config = dict(
    head_dim=64,
    d_mlp=1024,
    norm='layernorm',
    qk_norm=False,
    init_std_o=0.0,
    beta1=0.9,
    final_lr_fraction=0.0,
    seq_len=2048,
    dataset='wikipedia_en',
)
Each number is 128 + 24 x the weight over its row's rms, rounded and kept within 0 to 255. Layers, rows and columns count from 0. Numbers have three digits each. The size before them is the row's rms in percent of the matrix's.

# layer 7 MLP up, 1024x256, rms 0.222, rows 648-702, columns 128-255
095:112168106140118156160149163105144116126111124073143137110078142146161120156117148178070123106149152127157132132162122139082108068125135133153184149097136115114097153127110146107119118137138122169109117131128130140144192115181143142152155179140164138155101116130164071149108164089093128109107088107147114145127110113095133123150109139138131154151100112146078135091103108160115111152140
090:136094122106136146152124100102148138068116153125135156116168135106142128132142147117154159140133185118096132122173154142107152089150143132098117148174160091108131131152131145080121105156157130180160117119168128127136097148117105146148176144097148084131178126093045127154128128125139113131114146102117135156137111147137128100129113139111131126136119144129089129140087120153128149137130
095:130157120136068141180122084082104149121116165141137123161092121080142150117076141110126059125127108135118147131114096157139097112117140180116167125118161119067134151146126122164130131166145139151129137116125087154133136088158122093135069147116123153119114145162140165105156135142148085178148147112139090111100105131154139113109161139144150089055126150148126098136121141114099127142107
090:142126122112148082138129146129114085136133102142112118117099143087108117107114163125123103133164131113098167120085129147156129114120135165136137138189115128133135113144135116128119093150126135143134162118136098213174119149112070171131140118179133179180148104121139067109162120124184135137129098120114144111123149114107138124135138165149132103107123184101148110143155135150119118152142
111:156108132122110128163091122123111108079122151131149146116158129151125108116115135129109093136140123138108068154132163098119092099116153131147152132123134130139125139160125136153085106151135118183126125081135158145142147112129123095114124157129108161152108077136108107103130150162090143102105096112133155108168179162149113106102102133174108136150114181099109138086120103132109112126144
106:163127129083176128097143139129103120139081154182116131143138131103129137149142175141128153098139207172090113127076142150147146112142128195153074162144113155105124106117114173104099181126077128129143110128107152164166120122106142124128104097130154132108121131179094113135161122149127083162139121097154123099117132155100162176135094126106136117099142158139128128115134143129128147128126
098:100122116122125126116084081139128148068171099118145148146122071098109135118152154133147127115112113103170126125107108113191138116139088120120157110135140141114052212124121105093119137131149101141156117166120120129082144133136112144146125121128131130143174141148084111141117132119156120110106158135118146105135159106093101119171125114132142137140143176122144155104128119124152135153107
104:151153096090159119168123145095125107105094108106109104133121121140147115077128129122108124099137124150115134099196129138153101144100121101123108104172150106123164113126100127129165101140157135121125082151139138151159157067086115131110131129161145118179141158131103112110130143161118144140158130125145139118094136124134118142119141125086148146166141134075121137124117175103133183175193
097:125141140122138146114140101135113128146117166147074156110100120098121114091139154150093099079113093159178114131122145090148115132127092121111135126114141104128122096120120149109162124096157145137122134119120146208104125148133114120160138102121134138150087121099152138157113140142115136158173131155115118093108132112103099130114123174141152128138163114102116123145099110093121137145100
095:101136122176130156110132111123135145133119156118098148122053123168113112109128100138158139121186124121142106168114176127085155128113126123124126110132101135138106091163157143094109152161117110140093100144089113089090147122108129111151121134153097145171069164063099108122144115112102135127165152134086076121148150148110137175142143126133152153114151105120146127107141145155164116155122
088:082107091106138158176130144129118129098153109155109163141136125149121142089154116161090112138127151131147117058146138124110134124132110110140134153109121111175170116152102125122131102158129123120184101138149128127111114130167107110127114122166144143109102132098162143101149141141128132135070105130145146137107139117179153124150128135112134131170142112158168125155213116084083153139131
099:103141153106109139140123129141118159138127107126167113131062142091121125080181111154143139146141095103131100124135170137143140061104129137163123150114111141142139111117149124155153115152150139107103133108136136131116095124126134150136142142105084130143127107117137131115176123142084127139085150073122123113165182143090074135126172184127124127081093122147132127110125118107125107157113
092:105090096162114127093100141125180104138155154153156109138107148123116138122123109103127132118164132155111133145122146133124156099115139119151146112138101142131115143172098129087120102124089142182150127145149103090112118139116094124126066155120114111152106135169151172138183140141086100164114131152074137156106148104123117164129143099112140117123129125155135135120176124121121142156143
092:116160134119114149135128126117143128191194135122135133087112133111114122168152113101130116138091142126126130124140114134108164150151123154174128139141158109120110127147174120092104136101114138141175068139137116139136133127151131132103142132135110124118160171123118086101171141120179156093147170186115134163171125083123144163106131139188126117133093123147147108095123168078127093139130
098:111139124118130097168160133157172099151092095173148121108138102155164129176172099124139141069126119154119119127092091135063132117177110116121133110160081153080117131150149152133124083118129134166156120148148120104134169102153114123165129098151133146119115143134098150085107118099144144110067109069178133130106115128139157116123145132116120116167158115108165113120129123120138123122110
109:111139142159128136113127152172144156157081120058118114142068111137165132173139118113134129161112125111125149128101152112111106110143146121106148096150150155137109123154124115128121116160099182090130081119134127115105121140130116165116128151111082083131145140096121111135157178158132157112137108095171119080125113140135123162185109106094178128136173119159128093155083141119105161124072
091:124173164076103129114134096129168116143149130119180095124124137108150109142127125120123135158127110145133095092165115110143093131107103092175112121155122123126139138092164094162114147142074119086122082157130156137161133114154126148161135125128146149146104122195146132120126156109136132151136098153134139115118126140139097157170140120171121100152123135164127123135111106123097167128128
111:087163146129134158144119170138087070143137104129112122160122145114089167124115128122158145106125171135131118149125106161117155152116136142174116132120148145123131153177110093106148141140123098112114143090135142114147101079103140120116098112136119126118166106162079156130160120153101136139128113130173115116126113158115148122077130118123116128122102124167135112104129148094109113140094
101:144153151128119131113129150098119142104118101156146090108137151142094148090097139161133093174122162139113129120144111104132153126142114109128150102114071148157087159058130105109092181122141106118149090084125159154109152136172100127126095117129111141132146145124137160124149113096159095118093177135153139105140115147141128117128092098164091128133102128125094185147144127133123156139136
103:127124126148130109140106148100104136156104101115107118098105141083142138166161149105122079085113131084121118107149122160132132150158124130111100108104097102096177152144165130146166112121083121118135123123139105133147130139131107129155117103161111126109122139120136129115136085212126126148118097168127139181178127153134150144148136133132106137127182088121115138105121097099150132169146
116:139133137127137138146103148116155135187103158132171076087161152099111129121102106150123142119129143156112123123113105140135105138138173135112134143141136125092137101143161150099130163127131140209108098128131131155146161152169117150152118149130104093154120131177111115097111130134148157110163129132120169099131138141126135127125179146120117140132191115118115127131095129099142112132133
101:135153153098126151122116132134139099144136142123145132135155158138126160158116069131160084115093112171127147097124127142134100114161153079174168133125104073112156157139153138110166086103153101167138126100155095124137076120082123133070098150081100122146110135152112099150126095142111153155137126118145133151111116122123119121166106154126134119173118128118096083126127101157119141176107
101:137111141165140158172101108137112112106137133104144132129116143117092129166088117128131154129151101155162146136125139105144127116116181160139124084113122170169134148169117085085109136141103150106164135151165131079172154122101144143123112135130127113161134137144152120068131102088120104158131116115150127138100122108117125132118155161120140147114082093134121081126121117095119149084116
104:141132093115116119136164169105122139141123184094142115112105135118121085114157147154094128138175114130138129094140129129105150136092108152156096140126076101128174113170099130135107089164132146161118159116154114108120132142130172149085095119160116135157125139149180157158065114098114136115078099094142138127109097082107129146156123108114123101110144134122142150125132125159135123125138
096:103141136112137072154092103154116105126090138118144098149124122136114156142143094109122099113158148192160129170114143159134163123119162104124173144144118144129157124153180129107110090150131120166130099114130132125094122122127128113109118156139141138100111068126161105114133100110148117148118135111145163133106124142085158089105134068129141182119120162169099112118132142125065118135158
104:126151150157131122108114099112148119104151107130136179129117141124105133149118164139160107113174124097135120153134124119101139147163098068148120132077131111151091132124111102151147136114119121133110118155136122133126107156096050130163128128129124137141142132153109122116143131084117180115135175159134158142152105111124110115135122123122075105155136096144098147110128128093094072166144
106:149130142092104100129123096124153138128124132130122127152102152152161120105121141097143121144148156080118120106128084134141078111120109123130128110103175105126117139112097127120124100091139112144107136136128125072112166111168122128119155116123105121135178136169116141087124153127162137146119056109154106146095124125115151124114170106123125131195121146149113068095147145143109172119152
093:142116123157087136098139150136129122166149151147128104155147164112148124124138127152132150109095122100141098093131144143146114097108178143117152118141134160138061106166098142138126165144121105090123114104113092165103134142136139138155121139118136126111171115146149125134152140135151095121134110117127161120106142106122163106107137118129117149131158065134117120129132139197170130143142
098:154119175141139134113116086135129121115147153150136111132153104155164133171143154150137143150129120128114106125154093141161107140149135102083117114146078119116112141096084116141158103161134178110114104156069147130111114095125133114134143100134143127142110113149150160124088117146129164123111095173152124129119164139111121110114117138151139141120105160145116147102109161126175070080128
100:148161119154124138099164150136148146181136166122103108110134118118134150141119130107125128096106146108110118058145107112127113182111141099166126124175109178084120119135113125149147143126109160105114144080120178124128118096147144135140109108107111098118128112174119111143123104130139114146126188183103126110148144134123144135146137153138115148150121102088118089117134155157152110131147
096:126108129145105138144078131133110119082119111106137167167148109145164155154105114156136118098120142121103086165110150169189137188130135110085154127104141115139138132143116128130129110157156119134145093111101141110124119149111142132151141111127115137112099139170129084163096116152106118082141104102135145144127125133145142132167082130123109178188081096140147114126118103141149136100138
098:140131151125127144118173190152126159119154145133165095122152103122130119129143136121166130125135123079130122131099158103079126140096079162127115139179134143164171131127140115125118105105121130085111174100124090123091084104120105144109140169124126142158107116112143108155154129103141130114174130123158119129114120105104136106136129148148121136136088160132141176107138119144094120141124
100:132122144118132131155105109123154111117150165122137094099144088111141158113182128147101100127098108159108133112218155175146124134160128123132156119117102111107157074115147117119110142165122151172125131136086159156181123119166146139134121127142085143144141128115123110102097134195150146142151146069100113125151135141100125114118129133127116119102147106170119140127131148134131144115099
107:144105143080122147137140144119121082128178087125152111139070086126115109159108140136122140155117122128113161123126111135165145132121121128110128103122149147127138141130139104117139174093103087108137126126092117117062150141121155134123144133117140131195158164142087137130153142118134142128074117151130082143082160119142102106106117130095129154123132101100118101138162125111165165159144
089:151143115093128121133133122080138148078125153097151145105130137074120136144129144165151128140120136137154135127155130114072123128147157153119162164147172079118102143118144128145104173103120129196076142149130123159129151089130148112152111161123133080167127151143118130116118170137141127109142116097116142132119108128089115118125095121155100103122121131136154103165132106120107107133104
106:138120121090146114140105091082173120162142129158144152126123110051143138124151078113181132132163132157113119135172095107137149164131135133112165121105164140136152175131151170120075137130106132118113131164141095119127109146136107172140156162130115136133148109151116155121123133093127127107141093158101148113118152111117109123099117107101108161141115130140162116099078098134113139172127
103:114154144128106142112153141131166112110137123151139091128134121084103136121101102101136108143116128143093122147090137116178101128105146114146150099126106163150131133079145117125131110180164144087125113154109139101112110180123143137132158125107124092067131108147098139111141172177152130139106135178111136098131141095102121153154101123094142064133109184118120118134094115141123116126132
106:165155132172110130100119130156137146108116134151102106139114119103119150101143138110125106126116092128118145124137147143099117138104144124149155139104131146110142102101136117144102159127113147143149125123146143109145146128179152111160079106100116130150126115129131135116115164105121115182141156202089096139113146219110195105100160115113125126109131085135101142123142128146093164108114
103:098103102136121129154157114144126088134159146125160164118114119155167077137154104099127106137140112138110153116099121110110127157158118120120127149180096134142138110115108088114127171128137084092136155105127122129148139176157107148113100129109117119107103096136137152177108113155077136144156117116148100111130144184114157088091102162094147116122149114142143187097091130149113168133113
105:104111101124106146139118137161085111109127148146129104146145104091122160169157133157128106119108111144110131126117123152132177129142140124129156120119138125166137161133103095108144132131101110125136119136145129066116146143137130095100130086145121121119116144093138121087138127123133116194110145118097128114111163134158116152104139155181140159168126165173118072132136126128046132111121
101:146168133131137194104115120106163125140105128127143074093109100139135156110106143120139143157133105106127154143129136161132136117124131100181156116130133137146143136087111111117156107123153126174130118105131118147165132129114096083118153166080110129114124144129169087130131138136138101099131158116171145192103110126120147112156155133121169144157108095138112107097123084099142100116092
096:107089108106125125114140131118102158164113131128106134141122100101123117143129157157131113131141140137167117109134133153126070129124172090134111108114109165150157151115108130106154128109120117145150155170132068131131139158105094102166154160107099132134119127129122082125156120125181143115134105105118139118158148102108125110087140148130134120099129128094101105137141148091128147114111
090:136137118152113153143150108137102127125150106152155108172080135108200100121126108140138175137110170127152144138166095149144137129166080134153102160143140117122138116094103156171154101172160106135135134127103118140105117143168121190146175142127149129141154145169062160129081077128067123111157094142096109123112177095151153156126106108124150130141106177148127094157127112117140148129130
095:151109133113133147121107146118107132098119090139160109125112161119123133133104111104153143093149136142121138114117128112125130097116085171159132134138111118121149113134156107123120129130126121084130114113151136180191123079115062145124126144137114107158134133134123127127145167093123084127121135154131142107161150152136118084133125130101099143097070145164075192121133136127141153129106
098:129103131106089154143114137149137141115127148188153158142146158135172125123068139127159127133103152151149142136125154109107123114117136135105087121157115119118174122130144126092132087164145171094115126103133132172097134130109142109124157150105110108117093105145122125145113123090114131189083106155120140149095129130113123133113115116115134114136172123107151099151131156128109143108125
086:097109143155107125130089109066098131116074134143148144108113153120130119089116134115153150141132117165146161129117122121107096119133130135169080111101140142114107117148111132123165156150146130164121164133125108119122143152133082102124096129100088063108090131114149118153143100122118167117100143109103121162097119075147142136154117157107083160134115152091070128117149098077113149089166
091:135108145122142135128122149118147160118111178162128153109091093098148094106152137166122107119127068146116155120154113143139136136067095138102116111141122081170141103130155137130139123147149146152120108162100157135129130116114143138135144140166122134144127088124131133109118125133107115101102182126103139132101117150139124128120160161097104095145085155133132115126090105171118156133168
093:131142111133163129177099121145100143153142093140129139162190117141129118171127126130151088157139132137137131107126126137160142127173127136127152088089114109118112103160121106120115148113166122119135085119140064133095116110174147173128130127128104097099146133142162096105164115178151120086131118160111126113159108145111129117133086139143141113136157143116126153111137114127168131091115
099:122137134110107144092140095110113160101098091155087128096117109089161129098141121190172159112148120141129114107150148156133134097154089160152099129091114113103112171124099118133132111126179156161122149105192117147159087153091172155121102135112151129142104109171131108124126190131120123113108121154112150100071159150126106107162125115126106126106143130097112101088173115115124191148129
104:132162131093129164154120107147088114119130158087124113094113139093143139107122133164158099158100185097133113117112128133138131130198131148113129104162154138101103128130144133097164120142151151161117127161090121130122117107105142158126116139123129145130148069086108129130123148140125118162152126129129107095093149141145131132154142110139095113135147124172139124126143098146103130163162
096:105158103143136150132112136124143172127129122100086118139140153130136146142135111115111088142175119118130163150151139096146112153130135122123106128085121121128119141173164138184142101155125094093134156201086128126129143156139118088121104155093159139112123127156130132150094145113139128138093125158125139075127116101082133136111135169104123112139154113164106093091086180080098147141115
110:143081136088122103151139121131120135106113129124142143127172106078112129133128140125204117137109121124136124177130128143146143144157122133107126116129179112127091119100103100167122126119147154164091116121155117140124155156138121124119141117135126159096194117114155109188128142113150083118092165144185140130142094120157128147069125104148143138120150109119143092125105137145129139130071
100:129118140171153139111126108146159146107116125117130125100154104144149119122130160146147114146137173139096096109152096166109132170124102110104182094080125169177183123135128149158126136111126135172096105106142157139091128139137144152130133091138172144164140149138105165098161140135116145083122109133133148163122154161119148129161127094123105087124099127118083134133123103145091152129127
091:108124063097114109111107132148143146177123102140115124154132101118125157111134159122181111096119130102138137145146103150127163132194114117121129110136159151133155076094134119141151120136102105094116186098128111114132133093123150164135085139124125121155145157148129167087112147136112156140157124090098137129144101164094137103102149132134128158130077153144098162133143090108101093115116
110:089122136138144112115156140113117132113122157109166099117130131104118121127138113112094134144097142143127116112187127105099147140111096160123124140116131079134120146103140156132160145172096136117143104073095119064086078132125122137132145131148145169152159174123122140132130155142150137109146104094112120148149124099109139101138194143113129080104149080102159084131116135156142117125149
# layer 7 MLP down (transposed), 1024x256, rms 0.116, rows 648-701, columns 128-255
095:167108118131118112180097126093108123121089085134114172081140134109125120174132100167117112109064120108148164129097146171106159140133086105104150124113158150130094129126147134155136136123121087085102127137133135116084133146143178176113137144121119108131110143166112102098134182118115132101118127135137141167109113116152122091115117105125139119140168175109130125142159086105139139122110
090:090103160142156100146153157133075127122163192087155161131153125116122123124108114138122148141103129126077117117150092117136154159086106072127134082136122122128104122146097141113144166128129091116082099141122142122106161144162169101159171152079138115172112111118107109123156138140154161077115129101126124116113127104141166146135145168110111156120130079139099143126145114166145109133127
093:127091104114111149092096134083136165109148140132163114104178164156126152158122144125086144115094116151165099135151159116156120117118105106111132187132139176163107118078116140110145130116144158131165075168128135164132110145144119135100121098129102146148163129111082096131120100123112112134153094112120174158145107131141120134109170114128129141133134097118113133074157168111121151124140
087:162113132135135112134127138137137154094159113118081152137114102121092145110134133141136138078162069108169107111098122100147117154100107137133097152116152122147117160110130103157154110135163121145137130060153107101128182173152137137124088158091107115121140107159095125125137152118107166114126161110079096164170095124128111145090151146164121127139159120112148118096137112139110112093165
101:175079116124127123178099143128133123102153109134118149120140131111158112124106136164112130109127079082131131095166154144098127159104121165108136149124128127113156116123158101108123147143148130066131099149126107137153101126144085166126139108136074126151115143148142085085176131124162092133138154168142132154120154126141147096149129127117129124157086139198113154108138136145108149125107
092:185120087123148122095173105123087162123143098136108066152138120140161157131127108069138132145126094114146124122097127126111145155103073154139154129107123135149117150166144123104146158110135112082144116089128164107098118142135131137119106105136095078106139144168158114153145110101119116121131108136088106142128116141135118120107132114139117112147153136123118102116168122119139100130078
099:129142126128124104133104144127130131143168160119094112134145109091102127118152172142106097095087118124180126102140113106130178116105091088148103140124133143125116132147127122115147081104119136116171121075146062134114143130135103132113092155131101141125110168151118129117136093132138135118161097130149107124129128128106157158126122105107120111148115101155091110145161155113145177145125
103:161117131083125135156103139068091132128134113133130095168080115119174149103156116138159123129176106130156126166117132122132150156118143134113142134086134094136085122139147126135119110129183127118160133115126067126101088126120082134132141100113097098166124117148137150144139152121130132152134174143121127139114150114147113114070093113139124138128137146147149165131115170096099201144066
097:131117136109131096175143162124178122147141129123127126136125116157118193133063166120119126147103129140194172112169131151176141120134161126119167143105138137125139110098148153130156154114107127067127103137110140103155126135130103152111107123171115151116137113104118146159121094159142139114088129100123160195142108128103117127158110116106115142114135101129151170067117130134149113102107
099:102114160154169147111103158129100124111134171167119159145106099136113113138124106107153108124116141115142110144163142107115127117115124079123130134149084155099126134085140122171169119147143077093165089138125091136145141103161134133137092166117131120152107169111119130184140114116127122063122145115075140117135129190110118120145120099133130111099165150099135130150124124164172120141159
090:110205134157164120154121130145157096153152115127105122139116146092092169099124132125093142084138148110119124129113112123133153125119127144110139116168108128147101122146158080163142118143119091117092100092122131109186113122107137079144130128130129091116124131126105141140120102129123139167120114105120095144195138119154150126173105113123138137154128125101095162117134149082110168124114
105:119120128125169110144107125125127112130150104167120176141169131104111117139106162108140129098120100100158088126073152130156094150093101138106121144105138152121130119143118110167148096138101137142094123157150150131075115129171142077132134109112130136115123141102172119140095087115113128120103138156112132155163130160146128162105140126142088151101112127117154172130126146147114140112113
096:153155117188142126100115175095119123096151132143125141113113174106122151092096085127172146138119096111153120133147115150174119157113142151121142126141128110172159117153154138149107128155141096132134140149111099155093154108115116080137137127185123129156133166115122122144135156117116150149125133151130111111138107140100083134103156149166148085144129134152193108136100137125099124136151
084:086086134137097142142130141108132133136138139121139108146173159115152145127123098095153102131136152133110132156148107130149134137183144135109123097087137118117121133110119148121138124120135084162147132127148117132138075142159078166145128122112144131151127143138175097115105114132121105147132115153126121138107102133132177127156084072149120135137136101147143139122109182212130127136101
094:129181132112134137149174128157163103116125138101150113134140127185072137128121127108148159124141144129122172144133147105119144168104138146150084107146182110140154093106090129140132146135135139104147115123129187126078113130123133169102087104133097121152144121144165104095128152154141125102133126173091142121133128115134060122138136123111132131139132147129129126140116132147098090136114
102:109087133131118134114120112136123125131131146111101097117111141119161086154132156167135126162107161156084166173129138130150112139149125112090129116184135162117105130161086136131084148155151132173143127119097127127167123133108112114123094146094105099144146095123111093156127138160149167114121135102166123102109099147125134155122101104130162123158179145102108078137138176169163146095114
084:148108101127124115107146124155134116137143164090127118142119158113082118094162169147131119115126109090132129079116100083107143151135186152114102134139172094063175153126148114152150114178114144151116179141117129145142150089164147104122085131123162128115122068111144150149163140105149150135124117090129117120122109093156146142088084143093168126140109130108141139158130123136121111122134
107:127107155147103115099145109099090149136120122125087140157164134121122157176111137146124155117098142127146111138072124125162152154135116143104128155132142130153164129172124127070126121121119126178109121124118136106156133143150141088088123112074105122158129134118113138140179119124116129157148166109147118112101102183079108126108121115117132100187103094132129107098141172091140090136141
099:096160108161184154124132172132157102105088186128139116121142110147117137127132127102122135112116071126158126138120150128139118160140106123141125088112109131130124091113099162126062106114158149101097154129146099196083118108097142120099152144111142147104142155136123118148091116122107090165127132135130116150138105096112136102106073124089120142110072152137134120111125140134112138138144
106:147117142127155116111134164121111125121133118090113136129166160133133130111135109145125107138093138096086127121113104136136164082110121114128144107127105134096165121088110170144127149081133137148116145149127114084123106121115118127117123094169136171130142156140109068144126140121152137104141133159142122123108163105117123116107084146125119160117085125135113171134093152097145101128090
116:116106155099119084137095144126128070196141100143136154110155153158120100133127119125154118145119099131087128140131095150166104145143139103123157134126138156094184097104110170133154146117164185163144103144120100159144134131121101103140115155155131104117128140165084144146148115106105103130167135126120140088120124130154109112144152153147151117125140122102124173160133137147154138138148
101:079135117145155149111142082168141156140160147095148168122166137126128144156152098171194117145136157151138128096167116116110120120122140152122163102130126129100162159095138164140152075127102071085102141163128156141097128136111158116144135109142104100170157178111154120150123128101143103116096118116137144141140113093135114153125109139138184098106087105133141175098091174151136126116175
098:152144146152121108099148088144143094159138143144120138138128148163141124114107134138132130170107134123113124149112071137115126120118120135132144126134123127141149108121115160139116105143127163091162144123060140155083135141141136086071067140139121138159162145135124132139139139146122124100143142143143096140116102111092139116176128117106143083124099132158114173104133113106144153100087
105:124101137109178097171112126107124126127122120179130145100125113115136136142115133084149134122112117119137146131167180144151163133142125154097133137109173147090110155085096115142146146152119160150167122181099132130075123107127099103166102098120112100157111140130156110138162092163103131124110115143139146139078148104156134159123134161171130155116099108144159087138134106137149115122118
094:127101132104129106144185111130131100121137127109102133089107142108116166101165131127094179113163122119128118137122156114087145115086126069100112105149128126134111125082111079110142160133117114137138145142113129104118126179146180132137137109142109066136089107120174125105144128171157131124157147130131132115172101192094155138144184111126161171134132125130145151137140118101119157099133
102:150111143115120078118194101113104120132138142119148065080144147131153120124106159126139117128122162151128172152096150114115104127140132119121159147147098126170142117145135124138111136140096127138094156165141108087133111100146212097115094135120147168166113126124166148136145091122144109114093097135115144101097129176148167142175141126117160156159166095113164110122144118113125111136148
106:087132120103108105138133116147143107134138118116126069121159107170132107144120152119124110134081140127117181159092108153132119156115119132118124121142171131136096169140168183111121103136078100140113146127140142152156190134131149171138126100125145112115135141141100184123126143128136134127153160099128110130123146090108135187140141149149115109119154089150070108137110148115107133118049
096:083179100127105128086127160166124140121177092123123092128118127130153105166153163086145148125131120180152133115107113114146145129130156201124116097110106181131118157107145118070145108109115126146118105110111112116095102112126139135134116135085153111091120096134139099134103123115153104103137113158115128139167102126125140137125118142109151107173109118136173128167108147162102115137121
096:150142144115108112121142105155084094133122119102114107092153162139115166108122133119124126141115122102133109123102149110098143142125128124182077139149111168134160132171096128107113117072121120141143141103126145102150113105111062156147090122089115115157129178072103116135147182121182133141142141135110142132153139144141110114103117151136192132140124113122152109151104135096141108115129
090:109142154137130135104142110132116148077107139120154140162073151159116116116139117151101148145136124147127146134163134142101139134146084120121125141174135128155155077128101128143108137155099160133130138109076133142149111154107114119091128126124153145138134118099150129144081127159148094120118135170151133135117150097112096175123105148146136129110113122107119093155134111084158057131146
091:142107126138079150138131109150091103128142150111114119119074128128113124108135156167165128133140114101115169142138184127121150132162136131081134168134153129148105134113136144097131074116120092130136120122098142132082147090110112143114094148096144111123115144118129121152115119118122144123117117120134143165127149143110089177137128134077109117118114132136130111145161151121096161140096
096:131088116114121120138130112135107116123113120139167130146076115167105080134110112061114096115113134132065114097170082143108113106122104146144154141114114136131139120107152164142138115102134137135140125165130166094147188125107155118156115110108127071150142086130135148131181176131145168126123156151139153119111146119110152103103138129104145138180150085129115117117069105112160146162119
099:143080163106128118105118116112086137091102140140126136132179114105148139123088153136119128124148058146153165164153163132096136081172134116136113157150125086137123112144140138116149133103120127102104130162119116120139138182131078099147095147147115111102111111149183091128126084120124161157137160096127095105150151149102109090120122123149122146143142095124103169130129129129136106128130
107:150158123127121139102137134154118160109089120180084145179137093115163092158134117119143105134116128142115136100134142104124138118113166167086151100107131142126105125145141128121125122145128138099118097113110130090094142128141098138113117090140165096124126148155117139094128098143136154124168077160111157119145150135123153090174092106101114131120152126139092164118121125116099138156139
096:104133161149121122138107151171112109161136111142132121129136157120135111127100115113157121108127142133160136129129139121081119161126131077132141106139111136097135132081121145142144181127142155125152145121131126111149172153153111090109137143138078112124161134122099179143129086129120096171152131143165143148141057090153153159106169134089159143124155171100115112140078105144121120114133
101:103111135147121131148122136135078143129133135146096122153127145123107149119154147159142126099117134128138105157145116144143179125123151164146097112126117128150179172096062095132144150124122073130144151136096124127102130130135132139093093068102161127157112191119127102113129146134100134138154105127128167089130072130123152120102123117088098103152155162136108105131120123105108092116124
104:111128121132154152103116162129134129109138114112132145145131098127141132114111132117136112116160132101129140119139131149143173127116172205143116126154126164107093159144144121116134124138155171094136135139191101117090125134155049153103090074138135165168123156107110114141146116113143155171084089108147120128121130107091079136123113088119134120086140152117132107114146134129108073145101
100:086116120171104151150129088133142113117130152119109126095165148129128145168158170132135141118146169157101108127094139091090070136152149103170147119154144184140112120139141131118117129096135119114135133138152141138114128100144147104123133101124151137102105097115153136089104110128162121108090123105164154101170124131167116184120144118160128141138121118143108177119099146150098108153138
104:145116153136148144093150124108115181106128132126124123157098117152092075103157169134114142148134154118155087086090108093113131091104089145155164104108166153117115135143125132091136167111137116155100078114125133159113166076102110133070145131112109094126152164103101099114158156139090111155134126145138130119108095143133177094118113150108142115173146148133138126149125127108117116143166
104:092144134144113116141129150163057123165095122135136117140113140111116129139131106144123096141153123113104107123143101139089133103118127134121066101082180111129152130129125124130102172145106116135128138117165131130140131150122138121162148118113168136112086122119147138117118147064120125163132105123085119106088118082145156162108156106135095149153155168150115131112173089136088128140144
098:163126146128138137163152088159131074137116122167085130125136125119133080123134145155130163136149134112114105086112118141115121125147115132148102154087122087141130150126140139110147131177167145135134084128151080125169145158099168145139110129135139136138124138173128125110103119135126128113132154117114124100138125128154174137142099088081096114145132186093139151151169144116141190123123
098:170143127168136126138152097103138097045111144104148122113122132110181111110165088103146102164126110113156112164079100147136111110134185092161138147131142109099114145124150145158110118131105152125111105150111116118159109159123114149124125136128128133096146156167116129110129132150183159168105102131169118143120123131107117081122148116091112107110111111138161124128138118117114127124119
091:128173145156152119135135155127099120122109133151127183105095096142156161141122169110090148110082105144109110154132138166144141112182138112128123105140109123126151100122099113101139137107129106143112115111109164123094094114133123149101147088155092122080141151113111118150158154135129098137157166122113121170098144146169111171127133097148160080158084137110155108162145120099160147141168
098:063157130114117129082132102094095124135115144132115112142148092093157145110123094136107111129127158150166162122140133138152128118090105148103127151152098124107119128129096120137153156163137158105105124137158097129139146089087153128112108112126104143140104155157103138130112166125147177118116125139191135107128135166106154117127096136112143137083174136147154124139144074165119111116151
100:139119067137141162115098087085120097115138112106113182168071094149118116143119156148146167150103138124149092111132147139166118125170115136115147175136122170172154140111115143108107141118159139150114090113113098131096108094132140111143160163080156145151124118133097100145125137118111112103148124139136123156092125139154117099162152151140066128124101115152093066099138110138107132112151
079:112129123158147148185140163149118119080129151121119074103128157139088116120141104136096129142089140153138149073140130137089106113077135123130155138149101135145143154116143157104123130126098161179121117159106122141124138098104092149143096105138126120138112129107109098104117150180156104151164095126151123166175132106117133122160130081103145097120160122122157174119149172132151123142149
092:139136130132114124149084129151118147108114164163120167119160135093122141163123132100135115101104158163134130104120126107126143168084109151121101153147156150094117111110145150136180120144119152155115132104103154155098147145163126136129102103132149099114082129138142131118124146162123111175129150123120111115119123085136110098103122095118127138115148131131114110153154138124131114110175
093:132117115152165127090152124109123117109144126124125124111109100104130119149131118149112129134142068166142088135122143109113140136133142114144090134110087144170142146114118116131150153102121093130141133107080160094107187154122137134142156109106135081125136084123137136105167122133139132143163127147099124113137123133145161139126083109097119075154108122094116172119097140109181130135172
109:118111146142115101137125113137145169147136116119149116123108130113116140126098126128088167123145099122110160125130140112156086142143116122122154129136162118141154126121113137099174149081104121134122115132129150123127151145126116096127156200089128088149107124135089134113173132117148151138150144127119146161120104116149124130111136149164141144130094106119134147071092098151150111131105
092:136112132148155103127138135181109145115134175143106104142130131074105135138113130152110128150137118102182129119156145118108114086116189177117109130105118131125101117105135127122098130121157101137111136099170148174103147105107112166140185122146105146096119098142137134135106141151107136081156117151152105180123131113118118071086128138106118122113136146123124102158123147134180117132151
098:146133122187097113105177153117142109097117102155130123131145115132160106111080103150088100125138118116123140142194163134093103119138118155107131196139174122147153125130120089111127120142116116119100166171122149098106161164135120130103128133115148116111127111108150160133159116173126150123155167101126094140150111163147091156112148089145142110120116121142141121140168121138171125097117
099:087157144105107130164172118137069093160133133181151123141116132113124149127114096107118097133127151120082141134147121162095148095149109158111132122140125105104115124094153129116158153151073166121128093136153126137218134155119135115137138105128149083073073115128079144147106112157121162124147133167164122106153138162089093130147113140103148131068125118119137131156108082153132130125176
103:147180121132091123108134145105114126137063172110148126139128168109119185124142113100142134076164123115102111119140134125118112115131178174148140128111121124111099093152124143120146152126120096093152136089125119139167142172155133141164138099156161148137130133129168139078151108110111135122091145120146125131115156118163108132109125146186148136093088108162147130123134138120100110134136
094:123143150141109150103097128130131160107154116170160131135136205119113122125109123157165163126090172139129123160139142163158071093131125120129144127167150107163096133140118132096104133125085133131160106109156142153108149135126131128117104125157143122136124138132149137126125110118118138155120135097114147140144113108141164118093101110143120135095133137099134121148130092098120131139090